{
  "n_layer": 8,
  "d_model": 256,
  "n_head": 2,
  "n_kv_head": 2,
  "head_dim": 128,
  "d_mlp": 512,
  "vocab_size": 1024,
  "activation": "geglu",
  "norm": "layernorm",
  "norm_place": "pre",
  "norm_eps": 1e-06,
  "positions": "learned",
  "qk_norm": true,
  "attn_scale": 0.0884,
  "bias": "all",
  "tie_embeddings": true,
  "parallel_block": false,
  "init": "trunc",
  "init_std_qkv": 0.0312,
  "init_std_o": 0.00782,
  "init_std_up": 0.0312,
  "init_std_down": 0.00782,
  "optimizer": "muon",
  "lr": 0.00838,
  "lr_mult_o": 3.0,
  "beta1": 0.95,
  "lr_head": 0.00621,
  "grad_clip": 1.0,
  "warmup_steps": 130,
  "schedule": "wsd",
  "decay_fraction": 0.728,
  "decay_shape": "linear",
  "final_lr_fraction": 0.0,
  "batch_tokens": 32768,
  "seq_len": 256,
  "doc_mask": true,
  "train_tokens": 270500000,
  "steps": 8256,
  "dataset": "wikipedia_en"
}
Each number is 500 + 50 x the weight over the matrix's rms, rounded and kept within 0 to 999. Layers, rows and columns count from 0. Numbers have three digits each.

# k: layer 3 attention key, 256x256, rms 0.143, rows 225-255, columns 128-255
# q: layer 3 attention query, 256x256, rms 0.15, rows 226-255, columns 128-255
# v: layer 3 attention value, 256x256, rms 0.191, rows 128-149, columns 128-255
# o: layer 3 attention output (transposed), 256x256, rms 0.383, rows 128-149, columns 128-255
k225:456481557394537421493478387437556454431490386486511517437485549513511467455434515447543486522468459527485508401501531507491561501405526520502442467438567466475628402508551478530517425463447523556478496477517547556572545551441449461526535554560567405514486471488510529550562482483472420482540574556463462583521453587472494535566628375495515519468540557487608481402598398431600438511525
q226:579465504595484415424570385425489549520491369507487441488457441518542535556498463548477556530527523501521538453454475545560443466562522519511562597536533498525453416515566560614662568536484467410496500515416494454421507348547417569488491457540572529523533459492514413485471425524621446568481493527427397484513475469555473514507430479497559497494593527550464546539528498589559501540436
k226:591522476442644461567441542577580549504375432401456412427486504487487449558562485516474499471608549457420439593541530548527508412511504354492594502518457535470595581369426513444451480457552447622500672584570469474501466539461529446504459578401437507529552477399376475545518474540421457505434472391539527529581511551519563425482551484418375543594543620441610505443434437525467507482567
q227:469450489498467501498458524501545449472591480555527454385464518500512598563527526459500546579588443512442475507485479594504499561568617531515396426472602562533487531356552510524507522484534488511486394473457511526457588431514568513470509523488502565500467441497476539489538488505449500471505572453525554492535467462513454517473475542357504506514598509440412455421504446532435529468564
k227:515548564533544498432565419480509450413483489561494483541568471556551545496550468469447469487399436509408473445540528464496520492475506470373451534478515478507443433523536517470482480463529533554493554551459549481567493515503470509414447512560464429577445491482553454558483470484529577485486533515524462494542452567437513517545485466583559425451570492584506509506524434555533532534470
q228:549572483479495423475433436522518538523505458461512458408500409567550525432491557509475537474532544450535442403568502446544463560471465559490477519414496637559483471556500499472467420500559524516480593350519480538438556423462507548477554407430478498580431642549458594448563437439415571502418518483632546496483557487488523512460475492500433443478529412513459456548483471400482469498471
k228:480468482436443555521537568390469466539553533439469559647520573490514593498571434501560320470462426486502524437439460491445488496526573502450419510579495564480445476577476450523512568495556457514572380580507536567466501542500442462467400483464488491525449517565568536525492476619567546472492450511602478480447430535515533491507462514511452494474513527451489617494558475654588493498531
q229:523563623588579484459545587606522574533469546502543478583564528560461483543449408431445509450440357420452528432518448491602433479476415449457419538544575490523512448434429452523518407509510487404478452552487410572497466471482512519491514507426518505552550574468485489525560590652526531523415435526468596548443433442560525555509478408444522603461565516501440444469455433489460472619492
k229:475465502539521447524630524574507439518575559553458486472550489393450493448484485566579400552465556558561539527483465489518465519438507461575568503528487467476567581512460467414494603514548431508433454511450548423482622587530452516455373476465511432392473438490540476526609514413491528392508510467549485471504501513452517443582507502431522483540403393511453386489582575614474551577572
q230:456514539380443498471503498500527563400549479499511418548492491453482427473544593527578488469405501546537451574463548462419434627488468458521502474407530524491569561458583492532556446432544536480447486503548448539491648466392495521402513518526520549362582464594480440539572509421581502549556459486419461541470531602534509590540442498492487531492510501442464558496561542490505534466505
k230:594562458539595497449475484502491539488496541552521533585485481488433464457428502472442539534577561556479548653501504497533438541624447445463446602526468490557440462550479469510440469549512434503485504431521482462480449561514501478465496535527491571542557434545587656463486549517537487535482486475487530441544533489420480480583476401425474510470455417531504405465481534501516578478480
q231:479494526475463539478436468498543453481531454448449446594448423466569442467429503461594461482575583468462473492529522513519580520441534464523438535494503490524542505553508526456490475503497521544504529444494484576439587539556538439533508475539542473474557487549470493480499535536561434491533514500533502485510495515510498515516509434455463505525517532537478454459486546439473539507463
k231:435469507584474457450442521536531448460582496548532498497578508481500483510502505531451549498446471486453493487485493552484503491497530491564467472487482517498485571485552478530491505534548485509516466470440482517541443532544500472468482487501556594652498517419531553511497470522477503512565445519430569536539505483495525496550521520553522500508408406446477528400489462509471469470497
q232:498463554512465497511510542599441503490553543509499398501463406589430474549581573516550538484407578463470512431398472487511559436508566475507495511451534460516600527482520543535511527464500500518528565549525478593572484549512460542483516435568529460466484479452442544502508473467507447475481430530445491480449519470549519521455524438532435539509510469534490699547492483565514493537418
k232:470473564575419450489548529513435536520397471418574613470553453465510567460436405618496597528620428575507587570567542558503425479482523561407576395564439507510548530524489452393481466571502519479470500571569585485447418529523521383435501517503528466365515525523443524462463517498459478565515559537419460500499555426433479553501448458496490472544468519481532492467558523497446488509582
q233:494519557529428484515428518503494518479455547509527501522603525414540517514495507500488472497591540472520489605525481518476536521512501515499457555551492470494527504512574541522519454440546517480548497467533565489536344456522500464535529469513509498484433483487515544485518476422421458512477448460481452549519435498361532524535463506540547460432486440457488358474439483532539494464520
k233:593502560549521502488519525432532504484487505555423546543457551574526529462506499464558456467447552426446526454458548417468449492476557535526527494464534465533429473488491528563448552503491511456489495462432572513452558492448471475391488395575447487455500452523516520527461511503511596483507541559537484484463557492490526547492581535417509566562504456483521533492531453470559496513429
q234:639429545528432501519552516537516535425456504576503511541473455413485536473515504483591511501526455513504528410531557450521454560516487393470472478595399474639532503570460379547489434587393521502505482535502545464505481529503490452429415520418523465561419496601535421477671484439522498442557502487498440456597555526466549603511481420595441527492373509509472556538466442562525515523532
k234:516628540504529461537439459488480481555442567448470520588423573501522457438476521480491519528514605523453400557383475540610507439456426461566461446535543362530502410553456519494421568455540470589480432458586494524535549475514461456658530506512540536540557474554461565589419478546413473543505459539439452473461461467500545605519578615442548466441521433520526463472477492472493444405522
q235:465472467553493587450441479468513483479516496407386489496561445471511480443571495507504530540483414540543469557511461504417450485578535572416514399390510407429455436558449516516567521505529465454524527567470506547469482502484500539533480473487534455378536449523468534501527522490445508571518486440425539428649479581455496515496500525482626492503593380539474497503473517506471504537522
k235:468606576506448486564603493521456456447441520545577569550528604501490457501507498455500560429561616466463553379441536406481594457427550496537468607552580488474590494429517465559494484374482532478431420407504563475547400500388568423447482471543506546500537536489493511462505377465470534415381552498445554496495583442527498491549459458421420527467526537477524497501444534492588486558476
q236:532491501649556563498399429553458617532497518519511481484455487507637471520547449423513457538536558362498448423434481504474559496525488541549522434449461391485527490529511465498538533513475561473558502512449445520535491453427530482530471477528504449578552532500496493475492612479546491419542483565524463504508615465452473380465470458457562526521570561500514468504487489544568567525446
k236:550517568421501409501500582554436449513462444497471543445526455503443562516493479646557466448492464535508539491605564427461525489471455416521517413568408519464545485410520481497483462527497403514477441574550583493512519495475482476563469532479504564497571525486491416520530387562467450615518547506436536533576395391493494593497549446587516488436406493437526487444515440438408403512500
q237:478420542573513549505476533506577542468435467502512419490508471531449425465395558523532479500455499404491462482446533501361519565551443516547590475529471516471504478565491447462473487403439453519498430506465516543484540489467547513553527528475452582397527468612513518575506518423500566483472516617550503527629557532485490521435466554473504510548475515502426551456498501439398557585413
k237:371495555498525500487481506493469408532540454525502628477525519581662541489544460530512565561517452448410509413491517577469557454507602498535494532564462492507516567366536536547535420527567553551498433382460536564521512480617548570446458609486448509543514547453422456438463449493572434497510426444578589556427498487472540483587550474528444467449495437452575384506510455502536512381578
q238:473479514431483467521499472510488500543513428484510474553490433467524537533479463509398527551526503480493544524522442560474490566433518570460469463458532479464576529494562562452585578524470544494497480533527474518486515529528486559479476483472514477430498435504524477454503483552485462505616546550507529442557437488524464527534492469454483462485492484442412503629534549602538519477492
k238:481440477510459566523549503521472517502486562512556427435527509523462468474460497442456533509432448570476515534494574481568492529539498489463491473413569542550494520444567475534486485524499483534491538513453477512529478539536488467475491508519551472547468544492501536509545545467498518434556444457491561403533562658467519466493436490483512482515500512484473563431495508446480555511449
q239:436463501519436488395560440504512518419533586462585431547494479367507471602507391511538477476502466406479485610545446404462439490526416425434563498498549590456574536587459528557574418496503572545501443466534510418516535548474477433560509540507610578528524502487516544542422567552461428439483485477585452518489459466492502581439521536519456464503497578515503482427514477483526521627518
k239:520469516505556508449447615465552506575526515564569598437429542559489520478424512453478427440425612474502582677549558599517468533488591487483352522404533596573522508479490484430400445493578426461414448487402456471518497480502507500454524539561470496566525467441575542510516484521523469576570554560419467497564508445433593478565479427487550498462528465481485528491472443551473431450438
q240:459504471553586517494492413480514595521485492531548491435414448547434536538525522506467578481463542456483489430560531452574470497444514589464492485491609515476518482623499498521531506518516575492433542555569496488481460464512519527486503453444510480434590540507508528548480502566447492466478481525394460534583522465547550363486483462443452499572496506393455471451492465440530488590376
k240:589499449529535538644422607535528468625519468406548510542553492411532531468506384522530472557556470568517609497530495406497479428493424496559541459444470521570486471498431450568410449600563470534536497582523440458549447507440522430534579575491451402445501439416470482588490526592538543494475462388547497552498511445546522469546520515440485457522457517491545462567473522585425543526559
q241:524512552492561510529488522492476512539354549416423474585513575532468451453603518554457487488507599436484554510539469474508498469441415425545520582510527539493421454446483445609507462500382590518424428540445395465439558505415445489387571472548509489545630474513464416628466529479469511514492475386576390433575495553556534488444574473438505468511484534625492515578511495484515481494558
k241:505517511543466453606529539469499538457622502512472459426395496430485513633543548572534490527603510573497552566487578491525396569399403412524516400503356410510609428435442569525515618486429496562433577538479551455524495492575559509552508556399459492492560557463431449590428482555559574589441487550438461496404536556572494448633440506513518478473492455501495506561490519447505588521476
q242:508504549498424443449532511531567459559459424488493507528451584555560453507417498434493563510523542475461568591544518547504421511441491445572426523443487463504496543508525612475586500487541469553518515453492453573474621540541495553491545458549495519474495495564412511590448554431505590485523477436508446562478535479484483536518550507512549603561451471472566535530484458483489460443458
k242:511453478544477430481414487495494645448537494517542466532446562488502440493372633536523479473533508582435523476509385588553515531410518451460512501515463540507556512558515417581431510436587477546449508468543502488553458532497591490462437458430562572451453558487559499466568468569510502409527518609450588411547518453499468428479433457514483495490514500476505555532485478535446487472507
q243:486421485492505468537604444455469476560492524529463506606481557477493521473544480520568499541513494541513480481586526458584533545548522573462528526485452509466483505514503536515431566470477546500491381431559569454396482532507588530592523470534441477487495573492444557523501485460516507550533463474491504535523556427498566473452570436456501437483510480492606488479526469523496526462554
k243:501534501476523545507469478452614489483458512489492608558479521457501482514460522506440498431456531517480468505433527440467440488428543520601439487492558473455507498456498522456531505468482467484484539497481461545549474470501534511450516501535541573568487421518615461494503494535567487422459488550620519489435573517615487560512496573542501525539466544501458432577483467467587451550471
q244:482523451508525547473486523513525461430507554516511418458490540557458451473493499495437573427494533496466549524466467590495507498467535513524468526559477546473487498546489556520543419460654513508523499531488497559535363433536502508441569475529542467462466559587505435568465535516483477458412514544431470525507444461535484457553446478534456508531427535517500610461520528544512488560555
k244:438503521524468511542554456460554561591505433529516482442511530455515560358477492446548444565536468521484566509521532541446460542472568544397586452434531497485433597585401489510453572553487524441561516571522480372519604557490472521508429497499412514388464508471444547478532530460502543445536488515469531519451503470427461492461535446493503473530518519463451512434571455490500447448460
q245:523534554476411485511510339496497480511529591473554594428593540471511505447551548534470527539569563442533508475573510550436454473499524457473513457475517428488475532552456454550441519514513514460557524483520587476473526560467416542454508514492478511532459569505525448455532520564446572471545452613484494493545394584505490512614461546481512540498463458463498580542568460444512439483559
k245:596494469497681488487445456526517546469498514554490463566507548555516476607481484418507484406437486478530492445494422424466532484447489474477416563453466495494524490474434531536497484468555403486498441509530503424512507453524530427540426594525545471515416441453546475504513503478507488483494505467505485488496496452557523479440495497518431483537582443454464435510535518536517487506440
q246:435460565504502542559417546586502566507527544493473492517490507451564403551524510432565478537511447594544546453447519500524513481527487545424505471468433517470466485605428480458448421556572470534436387535396444460413595497443573414447469617569547492532580555475520480498484534550490632518407470521460466512464506503477441552514434471566578467570504463467540530471521447471473472433538
k246:617562446508497388500544471415533449549505441518495477526471550466482491421602473592472591501424451411560465486489498491525501483513554507588464627539508553469460503492499486635465543491532470525614469439589530442548481514525477579542537531409459513498506478598559494490481487475621504556501547450449565427581462445459512473464402537444532428437457478598493439512454466500478574501577
q247:503474489544471473477501479499566454485485454532493551528570541506490510469412547543507551606471543457527536431426524425514428556435496515595473415447531534491518495389483469459567549487590547421586593542538416601456491496493457504500435463465528420466480516493417555414530471491495467540478482521530476517555490542551498508518464412550534479602465469518420515534439492533489497489485
k247:498539538484462405526565498509557497516437493420417570563574483454510490479455517472500577400517508554610498561527546547421525446463497559526654491540481479582424420563539502513518468547486548466423443408551567501476514585596480466467524550476542389420478572489447527589561515534515542475496404477516446479465527525472481487520557468475457582493509490541493444547549482543450571460532
q248:567508573475429527490432498376514475375483500621566541498417470474393452578389486472515496492471556540476539484554563522478592417549490527540547614496506483549482440526498537542591460528515553479491506507474577518477400473530433527498524557546514552510510456487624564554396527504499526527490605467499378475442425445494429526484485504502491503534542496592453594458525491586540516540512
k248:521518447480525483428459487434566544565492308487543489426489511432518485443538507521585536413546460450537465502518478457431400368254555477581505497529493517491586449522490474477400611448546392485450534522538508564480541552508484430501498606599443417506481507498398368455559483629452554454453430471537465486532512539526514468556504440459394554511506509514613510590484333476532463515529
q249:522563529538550596440473603446456465523438507429452470501427457480468420557511483528502445464408486514514419483490544475512499508499536391485531451470530535475594475474473480471514474412556492486448521488448461467503520469560560574505486517477425536415584535505472397565469487471522451457599509369509483545427547485451565482602497493512463571509528518465498540497553540502454469447403
k249:530464521454474501555442492567529464453554408520508436452535471530543501481441528520453607543512472546509458541484490553588576519549382570483522534516505483562456582468514562478538489558475474424442446449474473520547500501447509558454508433490452446499521618510542569471583492521474507555519509589552540511578429504507450471515385488378491517470473539581534477544481532479474562507450
q250:513535503495541556552458538446477496611519538424541481503508562564553470537483447436505515502467593648496489521430422637477449458577565492565403523428483452514511496427482603513511492465596424475462476470510453462507450484516484527526482489493399548485493480453480591415502492422458500525524515495527518507428444504381557517498519593492550483471527515433514360506526430528520532555541
k250:476467536491461603430551567503374535347566447562512496451537464526566533448401615533458519537610486476524444373619528505534486404465573500406540483485480466445436511558542361506521501534514500527523420457419556529456542497470565511353525452473562457483421478526485446553511582506454544461489504605470579560544535518408430429445419433537544548456490551550498617482534499478469585495546
q251:435517555397500501540524446528499362476540487424564408508490418467560456545576535524506498584478525501531561487453375510436521428520494710515418461516540511417475483449438414596505475546456511564486535586566435525459438492434515549489474518431455506469439513553505476531511433567433577574573506574534475463445526457582523550557481529484550440566546525457405561474490547552521540525535
k251:475576478406362601559437501407450563545508428471427426410539497562451433477516527518478646425556484519538557511523544514522464527571414462512509486503588489507454449451510461492429491411413481545529474498447476419520520551529511493432503563489537544443599525462477482516547539435522461502447517563517447467487494632475452399515498510526410393486554560521371560417425519568484614507576
q252:539493554494515426505514465522431493526567516519513524429492486514492554491557449451400538546541592529468479512546454516502454478558557507451478475455438495457517535582571545484588455466521562394507453559419465474464587471496514549523566472594421492503491541550539510467512525525498500507507433456466506508468464379429556434453491482437431412481574441443515572637509497544488472519496
k252:476522433486430553493512495507518513522382513557452490483538539471510484511469542461536500455483542538529420435545521450476490494498431469418578509506451515511478509554442477532528561498509480557503459492596560508570495550566571516481478427527549490356459458443439469469526505496441525499519439492487509388557466547486457451446431434558598552522468545485441537452474442500485456508492
q253:395508423487517523536582506560612506449599465544410590449548540404562444448461475525480461487460487511415475484515480459434497493546583463552484474537421445514440381517531515495536428496443502467559508527485533502507467440500495568570651513441492548477370441543524511473602511448564463511482464602519558486518580524439518459555386437482553503528481572568584588515456506533511607522424
k253:513395467472529467566570387473451413510417606438412454495531509478565499589533630444556544506493549447590416511505517488456502477552490443455497519493472446486435694532508460424473590528477508494550461517574454528528503601498529521549445391538438553597496492425472537529541468554492476508369491307407449536529462513507418576421559550532521539418434457410510496369539496491502402500607
q254:510545488402470537450493464506499398514534501513560492477484514477438541436549490481664594555541615423461606463399513534461483458615526518529546532579553470564536470508468536544562569570529445522473475500496501489472574477527505492438553495402483543454441519505493476483410444528458602513557510539528449465461498484510546483532406534481484451449470548566535412479552559487491448385535
k254:479473598552555474525512465501560525474511476455474518477536488574548440599527401562436506462516473434483492446478549436454481523538532513410535476468445527434452594504526507496502490456532529416575453489489459496516472525428562462505491559479493450527533510461516538472550410379481440463437595497484428506588429491556386459483517540545489495473564470577499570536491519510412542423644
q255:533483477477488459435491515506451474479501515471547566451512485490543468532460496456458483510444497468563420355487505507602463435497435476447526548490538479458462454517527525477432567490505510496542469454587418559479462615466486550470517500501488560506609529498496478427553499465461423510489484539568524553535468557477470556484453587587498521506440476480530478483512551494545529532542
k255:507515485532512514549498569559505515474510534495506513612487538433443484512504506501582515481527518481436529567501443472501569459566600555471566601488434513495530477434476446504482423536481497490497475560427545497531536393480491454546540481518500481480435538550531517584496578512473482490448475484498486502466521495541559544422574473525470534481518565493417589433504557429421438512490
v128:529478575452445541465484486480521516498494476421513449604524468458511452527482507512487494583517503470486477557559536508469559507583432554503557448469537436433448557520448489562513540533510536506464438552525411501533536424431602561565515517466561479572545498432545494549576452434467564427627536571490429488537522540553539490467473482515423514399522508554430502606526474445420613482475
o128:401451508397541479483548496478527551490449596585489453462612566427486386526523489505521582499449520501562446484427471492518471530499474519533551539493434482472529468452493509475544518488549496418382504462530516521539502559608481440438425515556474549472523485517521502462458483519535500496435554494528589523498547451382531508495529501446601470521433498548556434442508569483505481525509
v129:586497492472470495504473530492488493541463548514552503446514449434548536523442445449532514465522465488463495501454414509395537533516578574481444423485558472552437429530457499448464491498587506482441491508534470535448510533514502515568482537549476514499440468520531463503578555415475434526503558449476488560536493566471481476481438486509465441479543522441539449480540507486470484492521
o129:452461520426495515521493478508517456548494516512541521509472478421505494467504447488480427477494566447477518511483634513558447522470459471496543556457523483482538520529497415537524532557400484552430574496461517498545516466486482535451541456451571564517493481486452546451479490552525517571521531539515516507469519482453536593601428494504486531463446418582549477553492506498528516487493
v130:499523510561451426511516441515532479444517454474571429452470391540526488437502447402474473464590506520442438539503414500484412430451590527404503429441534579467485485505534435466512510464479485540505518438518386565565494435556490511544541488499567476519483360479551480608500455507517482540493447613416478600546416459547565437493487616486540519480493535456540489475510412480453556513591
o130:482478478483480532520468505491525488517425524494509591519461529508531480540509446595596495520522503425467534514500583398465562564538563507535543542498488485467506508465467463469529341523552507483527511488453551497479535560416538470450494491512511542468482580518537485452494440422508528494465518557594544504508511527476523510592373382539484458478509457470431521551438535504498455488518
v131:521507497524604527475504529435485525472429519568525474482529537516548527519536490574449512451488434486584439521480486492395519482495508577571420545490552523543542508513484480532446524519460520489494504532529476519476478498448550583413503541464438492529569470447478475349571493452520450515549447404534526512577538529495446569535460565484496488498503478426549546461514423482550547498468
o131:503484509458474474515543420535491498442495509473461519412534449441439414464493510455484548490517510586425498493513581538597510528507452383433611478455438472433500522522512485504492526507506504499446496537500528541538541436498522503570495467506524500475496503520450568579461481495477450462502552527431471533481507532433553443537479491485506485493473511453528565487521557535500455563527
v132:519519520533493475511487532510475564428570442444535378532550505529464423561500505472494426560473523520467455456481545506602567532499534553570488418552550501500470494494520457500561538522417487492560526482541518482509499424433537472514563490520476538578538556467531477522467479456547426532566531461516565536574532492455485420593553446474546529525585486477498479516506618497455525460512
o132:501506534460533533498529515481546458460509584523548540530481494478537496491509576441467485462462516478525492567466505527411480487536501505434468558506448478501457479567525578457452457496489442530526459511521453539545506481551523538497432502486451485438481486499475430512524526500525566517433489486508401512377451429511528522409507539499433415583382444510571557520539463493485455502492
v133:454620585463497535373458524493480546551524545486591566550459425528538454510497395462520508569554485470502521526547532512551533520529537573458499459478478529466521559570458471470550429580464439392592526551483476451517516508520468619497506499558487516521510437397507465456553523525500502534498549593549559455571484610491438575551480538455427458414638389518513526557404445456511495481479
o133:468494468492500522501460417551507450460432517517477466445521529446515512512462540572488525402532557460539455504440526473505477482490406507461513429512570508475417414466435524464466594502547522468461478477459485564450421542463542429502549479541486540496470512508495572481447476501483435494493484464485401514490472425539512487505478557443502501585397601449457473468590521502526636503505
v134:386496517490514505503460557521492444551588533486524470451528510482505498518490549485461454406537475499465426422430436523513477524559563473400445472438465522525534505532463543460550478477481515548490485520421482467453478571501505530561445519543519513486489510501536514573512537545564503464466432524514451453537510514546498468420518516514537557452572493525515435468460534462514553498499
o134:573534447566473527539520427449481525602476519488558516536479516536432572540504484533485515529470474482474556560535517475540532497450518431521492483446478514546514456481584393508438522541529503489534601420544502499521521465544469453427548515498520494533484487508487540442423458410469478443505425484516463492553533524511525563526510505549453520515519423537440565517498407496555399449451
v135:582584557514504504534474463540494564422511442503524365521524540475443440404402511460495487490472551540533566529486515435534421524472627546448493550491459538540488431470530518538479554430479530472508398478445519440575550568490442478651582480471412552612502526486488567494453542522505477480591461540469510503462518429488555472488527513444565471436541484459466494509576532481471564491516
o135:461574523488454494447531489475580417568480523522454563443501474563526451598602436493570492562476487603535388535499490484445556449499452493558499519472583460539418487441529566411409457488484488457545585580538503614449487446483466549530448464514540431434465525499450480474555448440498527468439430499522500531513517506515496435447496534475573443512504459474491515585493429601486358542477
v136:534518535498555484462486488423545540528516456548503455581476529543506486450530558540528441455527404494466545393433443464657479539475508559427440531495572572537517460517512513433444580450523491558570519557618478539445518456501553478516530550495662361454452547528495470485552573593553592520496516458444518456413466469527619484506548509571507463393430460528448495538495494435442507514465
o136:458436499519434522572551508501465455530483544482457520460471568570476456504422484414427564547513563464517469538575478480416496455560522462541519538501412462441467531404485565453504494533514506462456551482452493465528501508488491462461545507519469495571489490515434445479479553462494519476505505542562471571494536499531505516472471529471497485546547530426482566481501482498577484566498
v137:532567499467508513519549506488575571459486531563444483554498500500530588420447501524624549527520504433380552484488400530542534553475504500473488503505500493553511453538523558490339497580508508528508472529532513450474503476535418474544525471611420437505452467560486541475456422580544416585578467593510418450470438492405528553501459520476488434519450558439445474516511490486445507451471
o137:447520562506413473489446465525529480522555498526580511503484564541402492544462490482484459593554549488501538408442583518465482453509494552473470488500497439454466490466529474500571513454454505470461406518459435620443537502405434550494481536480524415494487588475488457468408506410506588529493494513546572529533520584455484434486561469479532516531547471553574529526477497505587511496515
v138:474505545507468502494444454518567452452541525470491444530498422455496496567498485505527512515486497504531428494467580413481476526508579568491537536546524516556615497416579576596532491543446420392549472407453490452524542550493500464423513488460454435583430425509543476511488543378574522439484517478593506520503558538543527490512514475537523505508458460558522487451550537554576509533411
o138:550434428445530479487588548468485540524409448498487542459390575592563509497508506435494479503460498588475542510491492537576534504452434407576421503500495496505435523548460449485486475542576553565489521517563426497541423417520532485560518509543501424457542565479507494554479483534426493493517404489505473552434424408513437564499486507537468522502480478539527482555472408506411508441517
v139:546429514490537421560501429486512555463520496468512425452498556441492438445589422460629472571533457492481432456530576537558490449513483530505586388581542509454584510482507469504516527557510523468541514424490439516644471433603522617522523501518542395528649492471499567556509414592561574460502462572543529496502511438450397558497489463582573539499497436519519482542532547429524583369452
o139:525522461543499539493538551521473469496449486459506541456607537520514464457551540500418449490492614526486540473447415364419447456494499479497551485491445526504508485494530557524478468484440484506484473561409491498363553595382517386550500523486467597516380466435511471474497471536450425522471636500526456545555409578471574410475481520368454446443453460408468480500533439517432373598528
v140:478471474463516450453498552467466491484471552557456530529538553518496510513539443432484478525414496509449525430463548462526539453427475485587480469452512482608457493505448516449491504506468451582540532539573538434497493485572524482487506513472493482469435499545452654502453502546502483451405521535475517463536486447481440574577465465493490468514563503515522528620538524546563496570546
o140:595508500548509518509463469520472540450565422447543479476465464541521501562458589522461465492535464508605451554484422575529482518528454523496438438588442535505527518464488509469513548511543555452479472488451488464505491564540447544485494484559505542423517480465502329509513494442567538548510509517485419504512468615550599456515565516518448509571489561537521391416497470541465513471491
v141:461446422489403501475503538527442475489496530425495472450639464473567526594511567470525494540547386552499554540471402492550508509519503434479538471472432564523506468519511522555552505471504479521552620483449411502475526491429565482574527473550426506492402474522451366602502546463495512468521508576534483543517551489558471492458557561511602506350407634517530528551457549454466465557483
o141:549517562514522496446466476403514595552472479495511503635399538455481472424557463543445509529455569430415517443570511543494472507489553517526448525572443482489482480560498522447477535581556604548411504527487619506540480513495529486432451517540562477540492524485522563484519484539513484564473558440489484448524525479429455544529425466477412576595582428503453429436400410532477487376456
v142:474577474520495552524496534493442555460553517406531469533450465542527478524463490472520502577524519528458492589478556494505461454503530432507483453529480562504540478418527448486589589536551424455534464559559455608434508494540502451478608506520548564481426492600544449499494432439521449520490508536509511520455478520509567493515363600510421408548527521550534470537531459499429466479503
o142:496426503513472487564440539445526484455492500486407550415417463442531642548558481558523492460479507454499572446470460502521519519535603559359458558434472477446526507490457440536468414505472519500463542416566459436560466468463486523467404421516466465537505544458503459530519550571537519556473515460475536536499454469505439515549470496514514508537411456430440520426530558507573557485545
v143:498476530577445522546515499553472478525524463487482572496526540551469486546530515473484478466491627552368499461499513531518515449500448544547470505597495499529492535445491543566477575459499573504457508407592447547557518509471512420531551480512494587544477565495531574565517442516476539514517528481490474311502583383550458534552494441518488468519527437437585401459524483540466516443600
o143:514557499451615428494548534503459451510488523522498439525418441495528533496508530501565562561527438512520532571442451495430488516496517514422508553471576467459627461493473482448609395501445415585524509539512520484556458482604469515438508530463539441417538494442485470407543491572562512495518531475501490534413437509471485459417483548446548507486600465578451461550495528432478458449523
v144:525547530541514496523505502467499484567514518375502543511449535524503586530469504428475468424475517531459420465446479526548452466359500588426478525406529540544449575454456452580500502491461529569504510411535521496439643496463517444502558502509612493546540497530520519463512494515508502482513528464643451537327569492501441536518458511489476494577489489566541490480592472507475592474493
o144:536486433499415524484492492516535488461537524655429454514420527555614496504539459472463547568475542494470545554445526466518476468488478418523527473514494502490562421474518478479498496550540423432504482557451484524522410489506411523535485456444402467477497473422493494586490531425482509430564504532496593553614511526544468537435478585486505475443552551520454510479480486480600508403566
v145:441438541475524527566516558515436457482542559512420522513458445548456477488489486515551560386505533426455504450449479497466586516430479455452484424408447507451462630484434561479495525488513507465559581496474483595462443457491494525585413554487518459357502534506440543470486477569514440513467490458479546476480482555543488549438500476535560527506476521604473502587570570409528364398625
o145:482582524481547491474500466457574537462453520517583474439515626433623567429467495548424526526540477520476558573602529545567433486497453510397477476600490473568521458508572503519491458511495473481441498476504514492558481632485470447411543440494415483565398429488541454539459462433514476478538507538496416477520608489528472497537527529414384547513519453471424576448533481527546613540431
v146:505501445422465539513591504460526434500501426519567565502516450503537507482572518618512492503408476488468513434479613488567429495486505424459463521510556470448462553496499604479505526466547578557567495560449516470479434482511487491479498433388510491532517641483599465528477560509497512463560435499574583440521518438480500465471507555539498598525534573528501446551411535508552544504476
o146:507487500531528464534424489449415495560490503528443448455525537475446543442473495456465521533539530476502471513517471488474555578445483578474428548483425479553471470440502513551435518458533503432465585525430444486509567538492490442426483486590523416584426409496452501552460450431504384558577460527429425486444438496492433506485563466490533505451489459447590538482509525451480459475515
v147:490564454484508498509532504547542520579497464487536491428497521468518525557435492509546498574474469503479561462613451530464548465435548616497521457420534493372497591582501470532473499447519509517493517390521479506472482445529523554479478363453504534465506446577487497508564513529490544403438525521486501545577468538480527453558455462613386479486542500549559499533470438528509574564544
o147:475413451533469472376468528431527503519506432482571461530554478451429377438590398543478442424529487523493401527485561503604443593493502454492467499478452568632539401450501483502560454492494539513476530568473546446606514456528500422450515592457476499554528528548538412564523469504500472579593580463448454493518460521497499543520585580407544481530496478452452499459474473588476453477494
v148:522493477629448540516414502534458563529593481461529483729519545500540461449502526578431482439525538540490498453422453557511450446527509545480480520508474504481494555509442483429457465495526415497532528424465469473478630609521467545447488505450471546664479592589549503584397402484552529489513527577525554361542355466527553489465389505378391585533527459433499416511545398484433527505501
o148:407481611484511511521491527485491478439488495543497516385445431531513576521508492502576543576480419495481510562490494420439522497485476441473483519484511455534456513415455526580498499511425527545477459499485556582558452428493504497553532531534546441458532479435479489415538529509482458438429479435517470574540578443554455471429533475506658465494580433490448485454495545510524423396465
v149:530518431530507544509466554492520465476451539559506488473542466467513424527458559467480556597529473478496499595576455489499555543464488550471518457393496569558448567586563604602503410539433497462507441494466516531513512462488544472446442502433434434509471499552543492572508478377450464430544449531514536462460515472511537527591490412456496423440507582486511500532512376502445498521487
o149:468496603493520418456502398473509498467444477499590520534403502505460524513494472425514467489516496524445539405432582589464486542538509483524498505594512440544478416454439482474473469493559529435386536535563528526502528559466524537462578559578540483538457429518509509397513499579601498563475514495540416507562501538405444543530428523517470539482484518521555505519469478524509555491533